Weights of a small transformer language model: a variant of SOAP for these matrices.
Each number is 128 + 32 x the weight over its row's rms, rounded and kept within 0 to 255. Layers, rows and columns count from 0. The size above them is the row's rms in percent of the matrix's.

# layer 4 MLP up, 768x192, rms 0.284, rows 115-132, columns 0-191
size [100 108 101 103 108  95 105 100  97 100  91  99 101 100 101  92  86 101]
[[ 89 135 126 171 114 143 145 161 155 129 165  95  98 100 123 112  79 211 145 128 160 135 129 151 109  96 125 135 125 137 123 117 159 158 162 179 142  89 116  88  84 127 118 114  92  59 149 103 134 101 174  79 123 154 129 118 119 193 118 148 113  90 127 151 135 156 115 169 127 168 116 101 113  80 160  94 121 169  91 201  85 110  82 154 124 132 154 132 151 168 112 122 106 162  81 123 131 152 124 151 158 172 161  70  42 145  81 147 180 117 153 195 158 158 135  75 114 157 166 141  94  72  99 156 139 163  58  56  59 123 100  56 163  99 129  78 141 145 153 142 114 162 147  99  94 114  87 145 128  97 121 113 106 144  94 148  69 166 127 110 128 111 127  78  72 123 171 106 169 127 177 109 151 100 146 132 103 103 101 175 138  86 167  73 110 171 147 149 138 141 145 132]
 [ 98 162 171 167  84 181 106 123 199  79  89 132 150  77 155 124 159 140 149 134 113 136 151  92 130 115 108 151 160 112  74 151  98 143  89 148 154 116  89 135 152 108 158  66  99 100 175 130 113 168  93 114  82 114 135 159 175  96 131 113 148  67 184 109  92 176 124 155 116 128 100 105 174  88 156 122 115 163 109 161 160 167 103 165 106  77 129 152 139 143 106 162 162 130 145  99  89 126  81 107  73 158 104  74  77 134 164 124 168 149 108 158 121 130 126 120 177  97 133 118 164  45  81 121 157 169 111  94  99 156  93 130 167 129 123 132  74 136 145 145 133 115 150 162 158 119  99  90 108 143 191 190  86 144  92 112 104  92 115 165 118 102 109 190 149 116 170 101 128 101 115 109  83 159  91 132  90 153 144 131 162  82 132 155  91  84 173  55 162 133 208 171]
 [ 63 131 131 198 151 132 120 119 162 120 144 115 104 139 135 135 203 159 112 203 135 148 126 118  70 127 113 126 102  94 159 129 102  90 121  77 114 130 140 131 111 119 115 126 138  61 140 134 116 146 102 142 177 147 116 103  70 123 135 121 138  84 101 150 133 178  79 141 134 120 156  91 110 155 158 208 167 100 113 151 107  83  89 122  79 190 161 137 168 123 129  27 166 148 148  71 145 124  97  77 128  98 157  99 102 112 167  98  96 145 104 124 122 191 155 129 135 139 130 180 126 196 166 145  83 127 106  84 110 145 113 163 112 107 136 106  92 124  78  98 123  91 120 152 174 162 125 187 160 147 177  96 137 120 191  84 168 134 149 121 131 132  32 181 127 156 163 163 150 115 128 128 107 185 153 125 120 179 128  87 133 155  66 128 117 150 144 166 183 133 138 151]
 [129  94 212  65 146 184 118 169 180 180 107 159 160  62  96 161 137  94  87 112 125 127 142 171 117  97  61 126 152 165 102 105 177 158 137 137 104 107  90 182 131  85 153 127 148 116 147 127 136 178 162  82 168 100 130 123 134 108  64 132 105 150 138 126 127  80 113  99  99  87 145 162 191 176 121 116 105 126 176 145 172 104 138 226  91 124 153 150 129 151 128 122 110 108  58 179 114 112 119  78 115  89 133 175 128 123 183 200 126 136 184 124 151 142 122 155 144  89 128 104 126 168  84  52 168 114 137  89 149 111 103 140 126 113 158 125  87 166  86  99 142 177 126 141 157 120 131  78 108 112 148 134 138 137 150  62  94 131 150 174 147 168 108 162 103 151 155 195 118 137 125 147 161 116 119  99 127 103 130 142  85 138 161 192 107 137  83 139 148 132 122  96]
 [167 133 140 140 166 135 187 153 123 112 100 136 132 149 172 135 118  64 129 113 101 126  99 134 144 154 142  97 139 192 136 100 174 147 159  86  75 194 181 114 118 171 149  88 101  84 111 149 144 178 119  98 189 126 155 100 188  58 117 111 126 107 131  86 172 169 130 172 155 103 135 165 126 143  89 171 101  75  99 136 114 168 119 112 164 138 132 136  89 132 125 146 112 124 131 118  55  95 108 125 114 135 127 162 141 144  98 123 156 158 176 106  85 106 109 188 124 140 103 128 110 124  82 105 138 100 113 123 157  99 155 127  33 120  34 103  96 176 135  90  97 118 126 145  90 109 147  52 163  82  91 155 158 112  75  63 154 169  82 138 105 130 139 136  95 166  92  65 133 153 122  57 156  84 101 138 102 117 130 134 142  87 138  70 114 135 110 170 130 153 172 119]
 [166 172 105  63  78 107 162 106 137 145  77 153 168 137 159  45 147 119  89 173 129 174 147 155 133 138 182 147 119 146 124 103 131 124 176 135 112  73 167 143 158 154 126 143 158 118 100 186 106 127 154 126 146 147 104 156 136  74  91 104 130 187  85  94 155 113 104  51 134 119 135  90 144 110 151 159 135 106 155 123 153  89  64  97  84 128 114 103 148 116 149 153  74 141  81 113 143 101  78  94 139 116 113 125 117 104 160 156 122 131 118 115 157 124 109  80 126 149  84 113 155 173 123 112 140 133 174 149 112 140 111  55 172  98 150 179 154 138 177 139 101 145 106 120  99 157 116 144  83 116 123  99 151  89  52 119 126 155 153 132 138  80 147 196 108 189  58 136 162 130 108 132 183 120 108  75  80 171  57 141 134 136 115 106 169  93 168 110  43 110 146 180]
 [126  93 105 134  95 153 140  96  89 142  81 137 120  96 137  99 139  93 113 114  67 155 115  95 139 194 112  68 103 156 133 129 102 169 160 153 107 101 101 155 129 180 122 139  71 122 133 125 192 159 142 144 129 125 203 110  94 121 131 168 221 213 134 132 133 173  90 173 143 117 124 146 114 219 130 178 107 133 128 175 168 112 116 115 156 158 125 133 125 135 140 118  83 117  88 129 109  65 117 135  95 117 150  94  95 124 130 154 141 155 163 111 125  85  94  78 179 130 174 121 108 192 117  75 111 135 133 162 105  97 149  89 148 132 216 106 166 139 140  72 133 131 152 115 162 148 141 131  67 112 158 109 166 184 174 173  64 126 117 117 176 144 144 153  59 152  87  78 124 135 149 172 103 120  91 119 121 105  76 125 136 136 199 127 152 124  89 140 107 146 147 130]
 [150 136 174 142 135 121  97 119  88 150 139 178 128 155 147 124 177 148 134  86 139 134 120 107 114 172  91 153 136 153 155 150  92 117 100 116 126 202 144 106 100 124 113  79 107 156 122  51 134 136 142 113  99 168 104 121 186 176 116 133 193 136 114  98 141  82 118  66 106 153 182 127 112 127 118 149 117 100 147 137 128 121  93 129 112 164 136  97 139 167 191 120  93 171 136 121 101 112 144  74 151 152  79 185 118 146 133 143 146 155  89  67 192 101 118 172 116 150 126 154 106 116 170  95  90 103 153 110 160  57 102  87 202 130 142  87 107 128  85 185 154 154 106 163 137 148 138  68  86 170 120 129 118 204 121 126 134 126 150  87 116 162 156  87 105  75 112 136 137 125  84  35  86 125 149 166 126 116  61 147 171  85 121  55 130 103 168 121 177 165 106  99]
 [102 161 120 116 120  66 131 222 115  91  69 210 138  79 123 162 129 152 167 196 123 114 124 158 152 139  78 140  88 133 103 175  87 119 134 131 162  85 138  93 127 168 119  55 135 143 107 123 111 147 107 154 102 111 161 125 116 146 131 103 138 155  98 167 112 114  90  65 106 142  89 194 140 168  93 135 142 123 201 131  84 109 156 141  59 125  66 156 105 120 127 152 120 125 104 109 171 145 153 138 132 172  98 140  96 121 118 179 166 121  90 125 100 159 140 117 189  76 135 100 126 157 129 153 163 141 179 136 121  95 140 145 163  66  81  91 163 131 164 162 129 141 106 131 191 167 124 135  71  70 162 144 105  99 136 163 107 136 141 129 178  92 105 104 139 113 140 149  58 120 106 113 130  82  78 122  97 121 158 107 175 168 145 173 147  98 115 121  86 165 188 165]
 [169 109 147 136 175  87  80 115 151 115 131 105 129 129 114 127 134 157 116 108 166  98 126 157 117 109 135 143 125  99 124 143  99 145 157 102 117 116 141  88 116 105 100 151  41 126  80 113 132 127 121 147  97 198 134  93 116 142 109 126 164 107 168  55 169 104 140  80 134 131 105 117 139 112 150 112 138 135 153 102 141 133 116 112 130 125 139 156 120 134 109 126 114 184 164 128 162 108 105 113 119  78  57 203  63  76 108 158 125  98 199  29  93 111 147 140 167 109 148 135 116 179 154 133  84 185 122  77 209 152 157 142  72 160 132 139 110  84 184 150  95 216 110 163 135 153 101 119 138 136 147 174  76 174 167 137 141 180 110 117 108 169 105 151 147 162 145 138 174  81  92 110 156 169 149 102 119 162  87 133 100 101  88 221 128  98 168 122 110 145 163 108]
 [146 198 184 181  89 145 125 108 106 141  96 143  81 134 127 146 153 144 127 114 126 204 127 140 103  91 112 162 128 150 155 176  82  72 115  70 115 120 146  85 122 122  73 105 157 110  71 129  92 132  85 132  86 106 125 168 163 132 113 133 107 137  87  76 160 154 107 130 102 108 130  74 106 158 133 104  99 108 120 103 138  74  86 165 166 108 109 158 175 104 138  84 149 137 155 124 154  67 142  99 131  67   3 138  94 160 130 150 108 150 138 140 120 158  98 155  86 163 114 126 179  99 104 145 136 133  98 145 157 128 190 122 148 175 139 115  87 138 167  79 124 150  49 133 155 111 143 125 117  85 180 107 103 116 119 107  61  95  96 125 142  68 136 107 168 153 135 154 165 149 157 174 184 116 154 126 113 150 107 111 145 176 145 127  96 142  70  66 129 122  74 113]
 [108 140 136 121 167 138 190 133 138 179  78 160 137  66 125 112 170 136 157 136 142 146  95 209  86 155  93 131 152 138 133 122 151 178 147  89 160 110 127 114 114 103 107 149 113 139 167 152  79 107 118 140 163 116 110 107 202 160  70 122 145 129 101 125 120 147 122 130 135 142 111 149 115 123 111 150 120 159 144 127 132 129 122  65  86 119 123 149  81 118 112  50 139 149 161 129  98 141 183  98 179 167  66 147 149 164  87 161 135 177 134  89 148 127 153 118 159  71 126 136 127 173  69 133  79 138  98  86  47 136  46 115 130 126 152 113  85  87  89 115 143 176 112 113 100 125 142  78 132 107 117 198 129 141 133 116 106 113 168 139  68  88 103 162 193 117 164 197 128 148 118 109 139 153 138 171 113  85  83  77  68 104 173 177 161 135  79 115 157 176  97 166]
 [ 84 160 110 131 158 122 135 117 100 143 125 229 124 129  93 135 101 133 161 128 151 155  60 150 144  79 211 142 134 180 166 122 150 139 174 125 111 174 142 157 128  94  32 123 120 172 120 119  50 132 138 138 167  92  88 141 118 183 152 130  85 157  65 104 155 139 123 142 100 150 116 107 150  63 151 148 140  89 182 129 139 128 177  87  94 131 139 121 137 146 108  89  95 122 116  94 116  68 134 138  90 122 133 105 105 123 115 165 133 156 190  97 195  84 116 164 222 127 143 160  83 163 160 131 117  92 107 146 121  44 124 133 114 146 138 110 134 153 162 144  86 148 151 136 150 171 110 181 143 125  99 133 171 141 151 143 120 128  94  60 166 143 137 115  96 124 158 137 122  91 119 107  96  99  94 117  93 106 145 114 148 103 146 191 118 145 166 179  89 106  83 180]
 [122  79 156 129  91 141 136 105  79 158 121 179 161 110 100  82 129 122 100 121 161 103 131 131 187  91 150 138 106  99 176 179 131 100 117 164 141 109 167 127 169 125 150 134 169 120 167  93 184 115  93 183  94 116  96 116 102 166 186 134 134 109 110 129 100 103 165  85 122 190  58  64 171  99 104 147  90 134 157 123  94 165 163 137  96 184  54 173 115  99 153 128  35 139 159 113 145 143 172 145 113 136  98  63 158  99 195  80 108 101 197  59 178 114 130 109 103 143 112 140 135 138 122 195 131 106 143 126 141 120 147  75  90 151 170 109 150 150 157 141 139 116 113 137 107 143  99 175 121 103 122 126 162  90  96 132  96 154 135 101 122 162  79 151 126 112 136 194 173 143 130  80 136 122 138  80 162 160  73 160 145 150 149 174 113 141 180 123 116 100 101  95]
 [150 175 172 100  75  58 117 182 105 136 147 152 133 156 148 136 140 115 128  99 168 143 146 130  96 109 147  95 160  63 102  85 156 140 156 143 100 127 134 112 103 111 109 181  72 137  99 120 136 140 123 212  75 114  61 193 125 133 135 142 149 151 147 177 157 117  66 129 115 106 132  71 152 109 117 123 118 154 123 150 154 147  75 110 126 117 125 102 129 107 153 190 120 140 131 155 112 114 166 117 116 133 133 192 152 154 101 136 136 135 140 112 184 196 137  53 102 152  96  87 132 127  81 126 137 168 154 119 100 197  46 133 122 100  92 130 147 160 128 133 180 129 126 117 143  78 151 113 196 127  73  96 108  79 108 109 122 120  62 163  74 223 193 164 125 124 144 120 104 147  98 138 125 115  99 153 122  72 101  69 128 142 130  97  96 111 168 168 130 164 160 126]
 [137 135 140 132  65 103 160 156 102 165 160 124 104 121 110 164 137  64  83 110 139 158 155 123 154 125  79 101 156  91 188  57 107  80 141 126  66  92 164  97 107  82 121 162 105  68  58 138 152 148 128 142  99 165 137 108 129 155  85 117 108  82  76  80 162 106  56  88 190 139 169 172 122 107  67 139 168 127 161 109  98 171  90 172 170 152 130 139 137 164  58 124 144 136 130 164 107 152 116 109  88 116  89  92  41 146 135  68 101 120 109 138 112 160 121 158 151 149 129 112  74 110 115 119 163 114 106 156 152 100 119 118 171  93  83 156 168 157 104 119 127 184 143 171 112 151  77 142 117 111 124 186  93 126 145 140 198 143 114 137 119  82 177 175  87 135 129 132 124  84 128 162 135 146 210 125 131 107 122 123 181 146 144 139 150 134 129 134  89 155 142 133]
 [160 151 154 158 120 109 139 153 142 121 156 143 122 106 115 163 112 181 170 127 158  87  68 121 148  91  60 102  64  91 125 143  98 132  63 157  89 118 142 165 144  84 150 115 155 112 175 120 160  97 140 117 126 128 152 178  95 211 100  91 136  97 117 116  96 105 138  62 241 164 181 148 100 117 162 138 131  83 135 112 107 121  81 137 142 132 141 153 118 110 104 137 164 137 132 166 110 134  96 127  84 128 110 117 121 130 175 211 147 143 126  74  96 132 115 114 116 205 104  92 124 139 130 129 178 149 122 118 178 167 135 153 105 114 192  96 136 101 171 118 131 104  84  47 119 159 114  54 155 136 111 107  91 115 115 147 146 140 200 156 124 102 174 132 142 150 159  34 164 121 128 140 139 127 167 189 103 126 132  92  97 119 111 154 118 172 120 127  83 133 155 131]
 [ 87 108 120 160 155 110 176  79 108 125 188 133  79  92 157 124 144  44 120 152 172 140 134 124 110 119 144 176 121  88 121  91 146 125 130 119  57 118  99 135 107  72 156 102  82  97 100 168 105 123 174 111 161 211 117  95  86 104 101 149  90 158 175 113 162 112 128  99 171 164 133 138 175 144  86 136 175 153 105 132  87 156  95 114 156 134  57 112 182 112  88 121 118 145 118  89 185 141 127 111  65 126 158  90 148 113 128 124 123 144 156  94 120 150 155 117 122 155 127 120 135 170  94 154 197 113 145 139 111 120 129 120 228 162 112 119 153 164 165  88 137 152 159 153 120  85 138 191 111 162 138 141 129 143 142 140  32 106 154 138 118 114  57  86 148  78 165 151 125 124 107  82  90 183 153 169 127 124 100 119 151 120 133 106 155 132 148  93 191  65 151 132]]
# layer 4 MLP down (transposed), 768x192, rms 0.277, rows 115-132, columns 0-191
size [ 90 111  98 104 114  89  99 107 100 102  89 108  99 100 101  93  93  99]
[[131 121 105  98 137 108 122 139 166 143 148 126 132 105 157 108 213 143 138 115  84 104 181  77 165 149 131  94 149  84 114  92  92  67  83 114  64 120  54 130 185 149 188  76 109 134 157 118 124  88  97 102 116 115 142  83 112 101 119 123 137 147 160 196 122 134 155  65 163  71 112 112 111 133  99 154 127 129 131 111 209 124 116  77 119 102  96 132  55  64 170 148 156 133 140 196 127 114 146 156 117  98 150 182 123 134 111 104  89 143 135  71 120 123 137 153 127 165  79 164 151 169 154 119 139  96 190 158 241 135  81 157 121 172  65 150 129  93  74 103  77 124 144 157 117  94  91 118  92 170 100 147 141 110 103 131  97 127 120 138 145 152 102 118 175 125 107 144 124 137 101 156  74 124 161 135 150 164  92  95 128 133 149 155 151  87 139  86 111 125 147 128]
 [140 147 117 112 138  91 139 108 143  87 174 165 171  90 140 128 125 105 133 144 120 144 133  88  89 121  95 170 104 110 102 126  98 108 161 120  93 153 112 111 198 114 143 157 113 182 228 120 116 115 117 115 153 172 112 147 202  74 117  98 169 105 168 143 121 172  94 148 139 123 150 124 169 106  93  61 144 118 129 135 138 129 199 100 109 146 125 174  92 120 154 133 187 114 147 139 125 131 136 185 142 119  92 126 152  41  60 145 139 176 142  90 137 130 148 116 131 161 173 132 153  96 102 124 159 131 140 168 189 122 132  93  92 178 138 183 147 184 121 172 105 121 111 144 147 131  68 226  82 136 145  99 146  64  85  60 182 125 112 143  88  90 151 112 136 110 103 143 166 172  95 137  95 103  94 144 200 175 145 156 147 144 122 130 147 124 147 111 115  68 138 123]
 [126 129  92 127 102 113 104  96 174  98  91  92 145 123 143  71  93  97 169 137 157 119 158 194  75 107 170 165 127 178 133 106 143 118 115 162 135  99 122 148 122 145 103 205 167 161  78 115 162  92  92 145 129 107  91  95 155 133 155  90 123 105 155  75 167 103 138 132  92 153  94 138  67  91 133 126 102 114 106 112 134 132 118 120 111  98 128 108 108 119 103 143  94 164 108 116 113 116 187 137 158 173  96 108 108 158 228 200  74  94 115 116 105 157 138  82 167 201 143 148 113 128 149 111 119  91  91 159 185  99 111  99  87 152 128  52 167 100 161 123 160 139 145 147 168 137 113 157 196 189 208 168 113 123 160 165 137 113 151  93 135 139 174 147 150 136  99  90 135  96 114 106 120 150 171  86  77 105 128 164 120 110 146 138 153  54 127 104  93 103 182 143]
 [170  74  94 116 101 141 144 105  83 148 123 129 151 120 164 175 136 176 113 160 144  58 131 145 164 105 134 146 161  41 167 126 126 176 158 121  76 142 143 148 142 149 174 128 131  56 142 170 125 155 103  84 173  97  98  67 103 113 110  90 123 118 128 156 145 145 154 184 134 222 203 145 145 142 154 125 120  97  94 126 103 119 128  98 145 149 122 107 145 172 151 152 173  98 169  92 148  85  83  77 137 123 152 170 147 104 151 117 134 134 137 137 104  73 122 120 102  95 123 133 150 125  93 128 134  74 130 169 163  88 126  90 152 201 130 100 120 163 148  85 127 142 130 108 149  95 126 202 116 162 117 124 104 137 115  63 129  75 124 142  29 140 130 117  84 105 117 145 125 129 122 158  96 149  97 103  60  84  96 167  73 125 151 125  86 127  75 131 185 136 100 173]
 [ 98 146  43 149 165 186 138  48  80 154 130 135 205 158 102 132 118 122 160 112 131 120  80 156  49 121 119 128 115 141 168 124 171 110  82  98 166 164  73  64 135 180 108 104 123 109 128 147 132  71 127 164  75 136 121 114 125 135 158  99  63 163 128 131 130 130 148 161 107  77 131 182 158 120  95 135  90  96 131  90 122  90  95 198 157 181 126 149 122  92 162 159 142  79 155 131 119 152  73 144 165 131 139 165  81 142 172 136 111 162 102  69 129 160  77 115 108  89 120 105 127  92 153 156 124  93 127 115 141 118 129 150  77 143  64 147 143  97  94  97 210 102 148 106 183 112 118  83 110  97 120 136 130 125 129 132 106 166 114 120 114 122 105 124  94 140 132 149 118 113 112 100  78 151  84 120 162 155 187 129 174 131 199 145 118 131 142 149 172 110 206 129]
 [133 134 132 163 159 159  92  83  81  66 114  99  85 112 113 141 148 142 136 100  82 111  98  92 130 176  91 180  94 180 130 172 128 136 136 190 212 170 117  80  44 167  88 142 118  90 107  80 112 163 158 109  53  96 102 152 140 108 176 147  88  91 141 198  97  57 135 191 124 131  72 159 145 106 171 106 100 141  98  97 144 118 110  78 119 107 122  80 143 104  86 136 124 137  91 147 103  96 160 124 135 120 117  94 129 155 105 146 101 127 111 165 124 140 125 171 109 106 107 163 109 121 128 105 172 143  76 124 153  80 124 136 124 122   1  84 154 144 111 177 120 104 126 114  96 117 104 148 225 104 120 121 128 170 126 117  74 140 169 132 138 128 159 170 104  81 148 166 117 135 165 106 133 133 124 171 163 115 120 123 153 134  99 154 128 151 103 106 122 109 136 134]
 [125  98  85 105 160 162 120 145 145 149 119 148  87 119  95 165 135 142 167 150  88 138 103 144  81  83  92 125 136  64 178 124  72 119 153 142 121 151 123 105  98 160 137  70 106 128 105 139 111  98 151  95 145 144 171 107 143 100  95 112 108 103 171 192  87 120 176  27 115 168 155 153 110 101 125 135 137 102 160 168  64 122 138 159 173 176 111 146 128 149 146 139 131 118 177 164 196 135  97 201  72 116 149 142 166 145 128 135 137 122 114 131 172 140 131  86 136  92 124 150 136 133 106  58  93 143 109 167 109 107 170 138 116  85 106 132 111 180 175 121 153 162  98 144  55 126  93 122 152 150 181  48  87 117 117  58 158 144 123 145 110 126 112 123 151  81 113  93 108  85 136 109 216  98 145 183 122 187 153 141 146  85 142  71 141  75 130  99 154 154 134 126]
 [118  85  94  98 142 143 160 122 109 142  79  73 120  91 114 165 142 108 160 151 152 142 117 122 124 127 119 171 100 134 105 126  94 137 141 111 122 171 147 103 105 122  94  92 185 122 117  97 107 127 163 152 115 195 119 123 200 126 149 193  84 145 135 115 110 161 144 111 119 131 150 108 138 103  92 102 145 123  94 153  90 133 135 194 185 180  69 148 158 137 100 185 134 156 127 146 141 134 122  95 129 110 148 123  76  76 135 159  72 182 181  64 123 104 156 172 166 123 110  81 165 157 105 109 148  89 191 200 126 165  77  97 177 175 179 144 157 189 132 132  86 122  87 156 174  90 132 122 171  62  88 116 184 162 140 156  88  81 121 144 168  72 135 158 132 118  94 129  84 132 101  67 118 153 144 100 105 107 125  63 105 112 163 133  97 179  88 162 108 152 124 145]
 [169  93 100  75  75 161 123 111 162  99 166 196 125 132 157 131 156  86 153 149 106 118 108 102 155 129 126 151 110  91 141  84 163 105 179  64 166 201 189 162 130 196 138  79 132 159  57 104  97 104 116 127 103 137  81 139 175  76  93 167 116 129 164  87 189 116 175 166 107  61 126 178 106 119 154 160 141 204 106 133 123 117  91 158 110 136 126 155 159 120 123 136 127 148  98 147 109  98 123 175 193  74 133 125 108 129  81 107 147 134 101 125 119 145  96 133 126 115  73 115 109 128 125 130 109  87 149 149 103 155 116 140 173 155 144 120 141 158 136 159 154 102 148 123 145 124 157 118 126  90  84 163 124  48  50 108 142 146 162 117  87 146 156 183 155 151 133 133 123 164  74  71  54 152 147 138 163 157 127 113  87 149 144 157 145 182 119 126 117  73  88 107]
 [149 114 117  58 183 158 154 137 156 154 105 134 112 150 103  61 121 141  93 155 188 149 140 148  99 168 121 128  72 134 125 110 103 134 165  99 149 117 246 128 152 131  98 133 174 150  92 102 110  94  78 163  99 178  96 123 141 161 188 106  88 178  83 157 165 183  94 102 107 158 129 116 112 157 146 113 139 168 129 109  80 113 135 138 114 140 115 149 146 114 109  86 153 129 158 113 113 150 137 218 142 109 149 171  93 105 122 127 125 111 116 170  72  87 145 108  73 128  73 124 169  83 130 113 130 110 136 134 122 112 115  96 119 163  97 132 148  96 154 149 136 128 141 105 238 173 108 127  53  94  99  99 129 176 136 111 180 120  76 106 116 138 137 154 131 182 145 144 138 134 177 128 136 129 163  74 137 122 158 138  89  79 114  77 171 180  85 136 161 139  69 146]
 [139 105  94 129  93 131 156 110 143 108  92 114 108 188  60  64 154 134 147  81 179 133  85 103 133 124 143  69 146 142 112  89 147  96 127 207 131 130 255 153 155 146 168 135  94 150 159 157 194 157  79  95 107 134 133 188 141 182 112 116 165 123 131 202 107 106  85 186 130 141 123 136 138 127  75 157 113 152 155 152 172 105 165 106 129 137 109 131  80  88 108 137 103 193 111 128 114 123 120 157 113 129 192 150 172 153 138 110 109 101 106 151 143 160 172  80 145 100 109 126  36 118 172 130  88 191 109  89 120 157 121 127 121 104  93 184 161 114  99 181 113 117 145 103  95  90 140 129 108 121 157 118 132 100 141  92  93 166 121 113 117 108 118  95 125  92 136 102  85 162 104 144  56 100 140 158 132  92 133 114 103 110 102  91 102  94 153 114  76 114 138 110]
 [124 129 123 163 136 102 113 146 118 128 149 205 112 104 139 143  77  86  72 118 107 142 134 106 139 139 131 110 138 137 136 159 114  99 170 136 131 128 135  85 184 142  97  61 163 103 136 143 164 172 129 186 194 106 117 158 136 129 138 121  91  76  93 158 135 159 136  90 159 135 126  69 107  33 150 169 129  88 114  72  96  95 111 139  96 114 104 125 213 173 157 192 164 140 114 148 175 142 108 128 109 134 107 108 129 125 114 138 141 108 196  96 128  78 129  91 144  87 147 144  88  94 146 143 148 101  75 129  63 149 127 194  56  71  75 110 116  87 145  55 146 129 140 150 140 109 101 148 144 161  81 169 113  43 131 116 121 134 135 107  82 119 104 129 106 164 132 164 154 145 142  99 145 173 130 106 109 147  50 155 112  85 144 113 172 129 153 134 154 121 159 190]
 [155  96 105  93 115 130 122 193 152 124 123 104 132  94 120 133 138 198 133 172  58 135 185  54 164  77 105 148 134 102 101 135 183 137 132 146 147 173 103  95 148 122 118 132 125 189 149 143 113 143 138 151 114 148 141 154 124 130 179 104 116 140 175 115 141 132 120 157 167  71 141 114 116 160 115  97 127 106 100 126 123 153 145 126 159 114 120 150  89  95 112 117 196  78  94 122  87 117 123 111 105 166 138 141 137 135 165 153 129  77 104 111 134 139  81  94  49 160 153  82 148  86  57 126  86 130  73 152 126 179 130 163  87 137 163 162 140 185 145  87 146  93 126  90  44 129 163 118 151 196 112  77 167 206 146 152 121  98 116 131  59 121 148 117 108  82  96 103  48  70 137 103 175 174 124 158 149 144 132 122 115 151 128  93  89 108 147 151 175 169 164 124]
 [161 160 135 122 195 127 154  97  96 235 183 135 107 143 140 134 123 128 134 120 173 157 132 110 159  99 127 126  89 141 117 152 170  95  91 155 128 111 144 139 143  97 134 148 100 152 108 187 148 134 191  89 109  98 123  84 102 191 175 134  91 115 158 137 139 109  74 133 187  97 195 146 176  52 176 137  73 140 148  90 105  98 134 113 123 142 129 127  89 146  96 160 156 122 112 103  81 128 126 137 164 114 206 173 122 167 110 156 131  48  92 130 125 155 111 119 149  83 125 132  63 131 190 172 157 101  99 127 121  95 131 108 113 139 113 169 150 154  96 137 136 100 149 143 138 132  89 116  64 146 112 138  91 116 149 100 120 132 133 159 129 151 137 114  98  57 131 111 134 114  82 126 134  59 153 125 125 145 109  51 154  30 158 167 102 174 183 101 131 135 109 123]
 [150 136 115  75 128  86 131 123 135 171 120 173 181 110 180 111 148 107 108 102 112 148 170  89 111 132  85 160 171 119 162 148  96 123 152 104 121 161 136  87 126 126 117 126  85  73 150 145 152 123 174  52  89  54 132 132 152  84 134 178 109  74 161 156 185 106 142  60 168 143 115  80 124 105  91 112 129 132 142 138  78 130  50 141 113 147 122 167 115  96 120 139 195 130 166 128 122 152 118 137 146  71 103 116 139 129 135  51 196 111 171 119  92 162 123 108 126 140  52  98 146 210  92  98 139 167 101 170  94 110 176 139 131 122  66 172 126  84 111 136 130 126 167 159 134  94  98 101 111 155 126 141 116 113 118  99 105 168 142 219  72 203  93 162 126 158 127 133 132 128 112 132 108 157 173 122 147 150 111 112 163 106 112 150  79 136 138 129 169  77 115 152]
 [157 136 169 144 184  92  94 138  96  56 153 155  98  80 100 131 176 118  86 129 143 206 156  87 128 114 218 105 150 109 153 154 150  89 175 151 108 130 143 135 106 103 116 135 112 143 141 164 110 105  72 129 201 109 117 143 140 130 179 127 116 100 148  59 113  79  69 145 113  99 139 110 141 154  84 184 123 146  93  73 130  57 156  99 133 133 124  95 146 108 192 168 108 149 145 120 130  59  87 161 136 131 167 100 160 106 125 155 145 158 119  95 143 120  81 117 162 125 163 145 116 181 106 149 158 177  29 104 134  94 137 146  97 131 162 110 100 125 118 119  96 113 152 144 102 138 157 158 153 119 120 202 165  88  71  70 156 149  86 140 110 107 185 154 147 135 145 124 146 109  80  92 145  88 143 145  90 128 133 166  90 161 149 130 119 152 147 157 118 199 133 119]
 [152 148  95 100 134 124 176  87 144 132 116 135 118 109 106 102 107 166 181 138  92  88 142  87 131 113  55 107 116 192 106 148 154 138 129 151 139 157 185  33 157 158 146 128  85  75 153 119 160  65 162 107 156  77 119  54 137 168 142 119 129 134 175 127  89  95 175 203  84  71 118 116  69 128 111  74 152 105 158  81 112 157 110 136 136 111 158 125 185 165 121 158  85 140 114 168 124  67 147  94 178 105 110 193 112 116  92  90  78  99 118  91 136 134  83 103 117 152 135 140 131  90 128  76 143 183 167  64 144 109 131  79 168 139 137 117 134 111 120 123 191 161 215 108 110 160 119 149 142  94 134 119 154 116 160 159 127  73 100 119 137  90  96 151 147 143 153 114 133 117  83 130 145 126 126 116 162 124 107 152 129 102  76  86 137 125 175 164 120 113  75 135]
 [124 129  95  96  96 113 102 111 158 135  84 103 116 142 163 150 113 140 112 167 137 112 189 191 143  93 145 138 152 149 191 169 144 127 105 113  85 154 136 108  59 148 129 162 162 102 126 118 117 183 113 155 121  56  66  66 136  91  91  50 107 119 158 121 156 127 100 140 164  83 142 152 102 110 112 125 141 152 161  89 107 115 137 146 198 144  95  82  67 114  68 131 155 102 119 165 153 149 142 123  96 138 147 146 106 181 147  73 128 109 128 131 126 100 174 130 116 157 137 126 136 132  90 137 163  41  69 136 115 133 114 125 117  99 179 135 143 116 126 163 106 118 167  82 106  85  82 110 115 191 127 160  88 142  87 168  52 104 110  48 152 104 107 190 155 117 166 105 127 145 133  91 119 124  73 137 159 133 105 113 150 138 143 142 103  41 157 196  93 122  96 151]]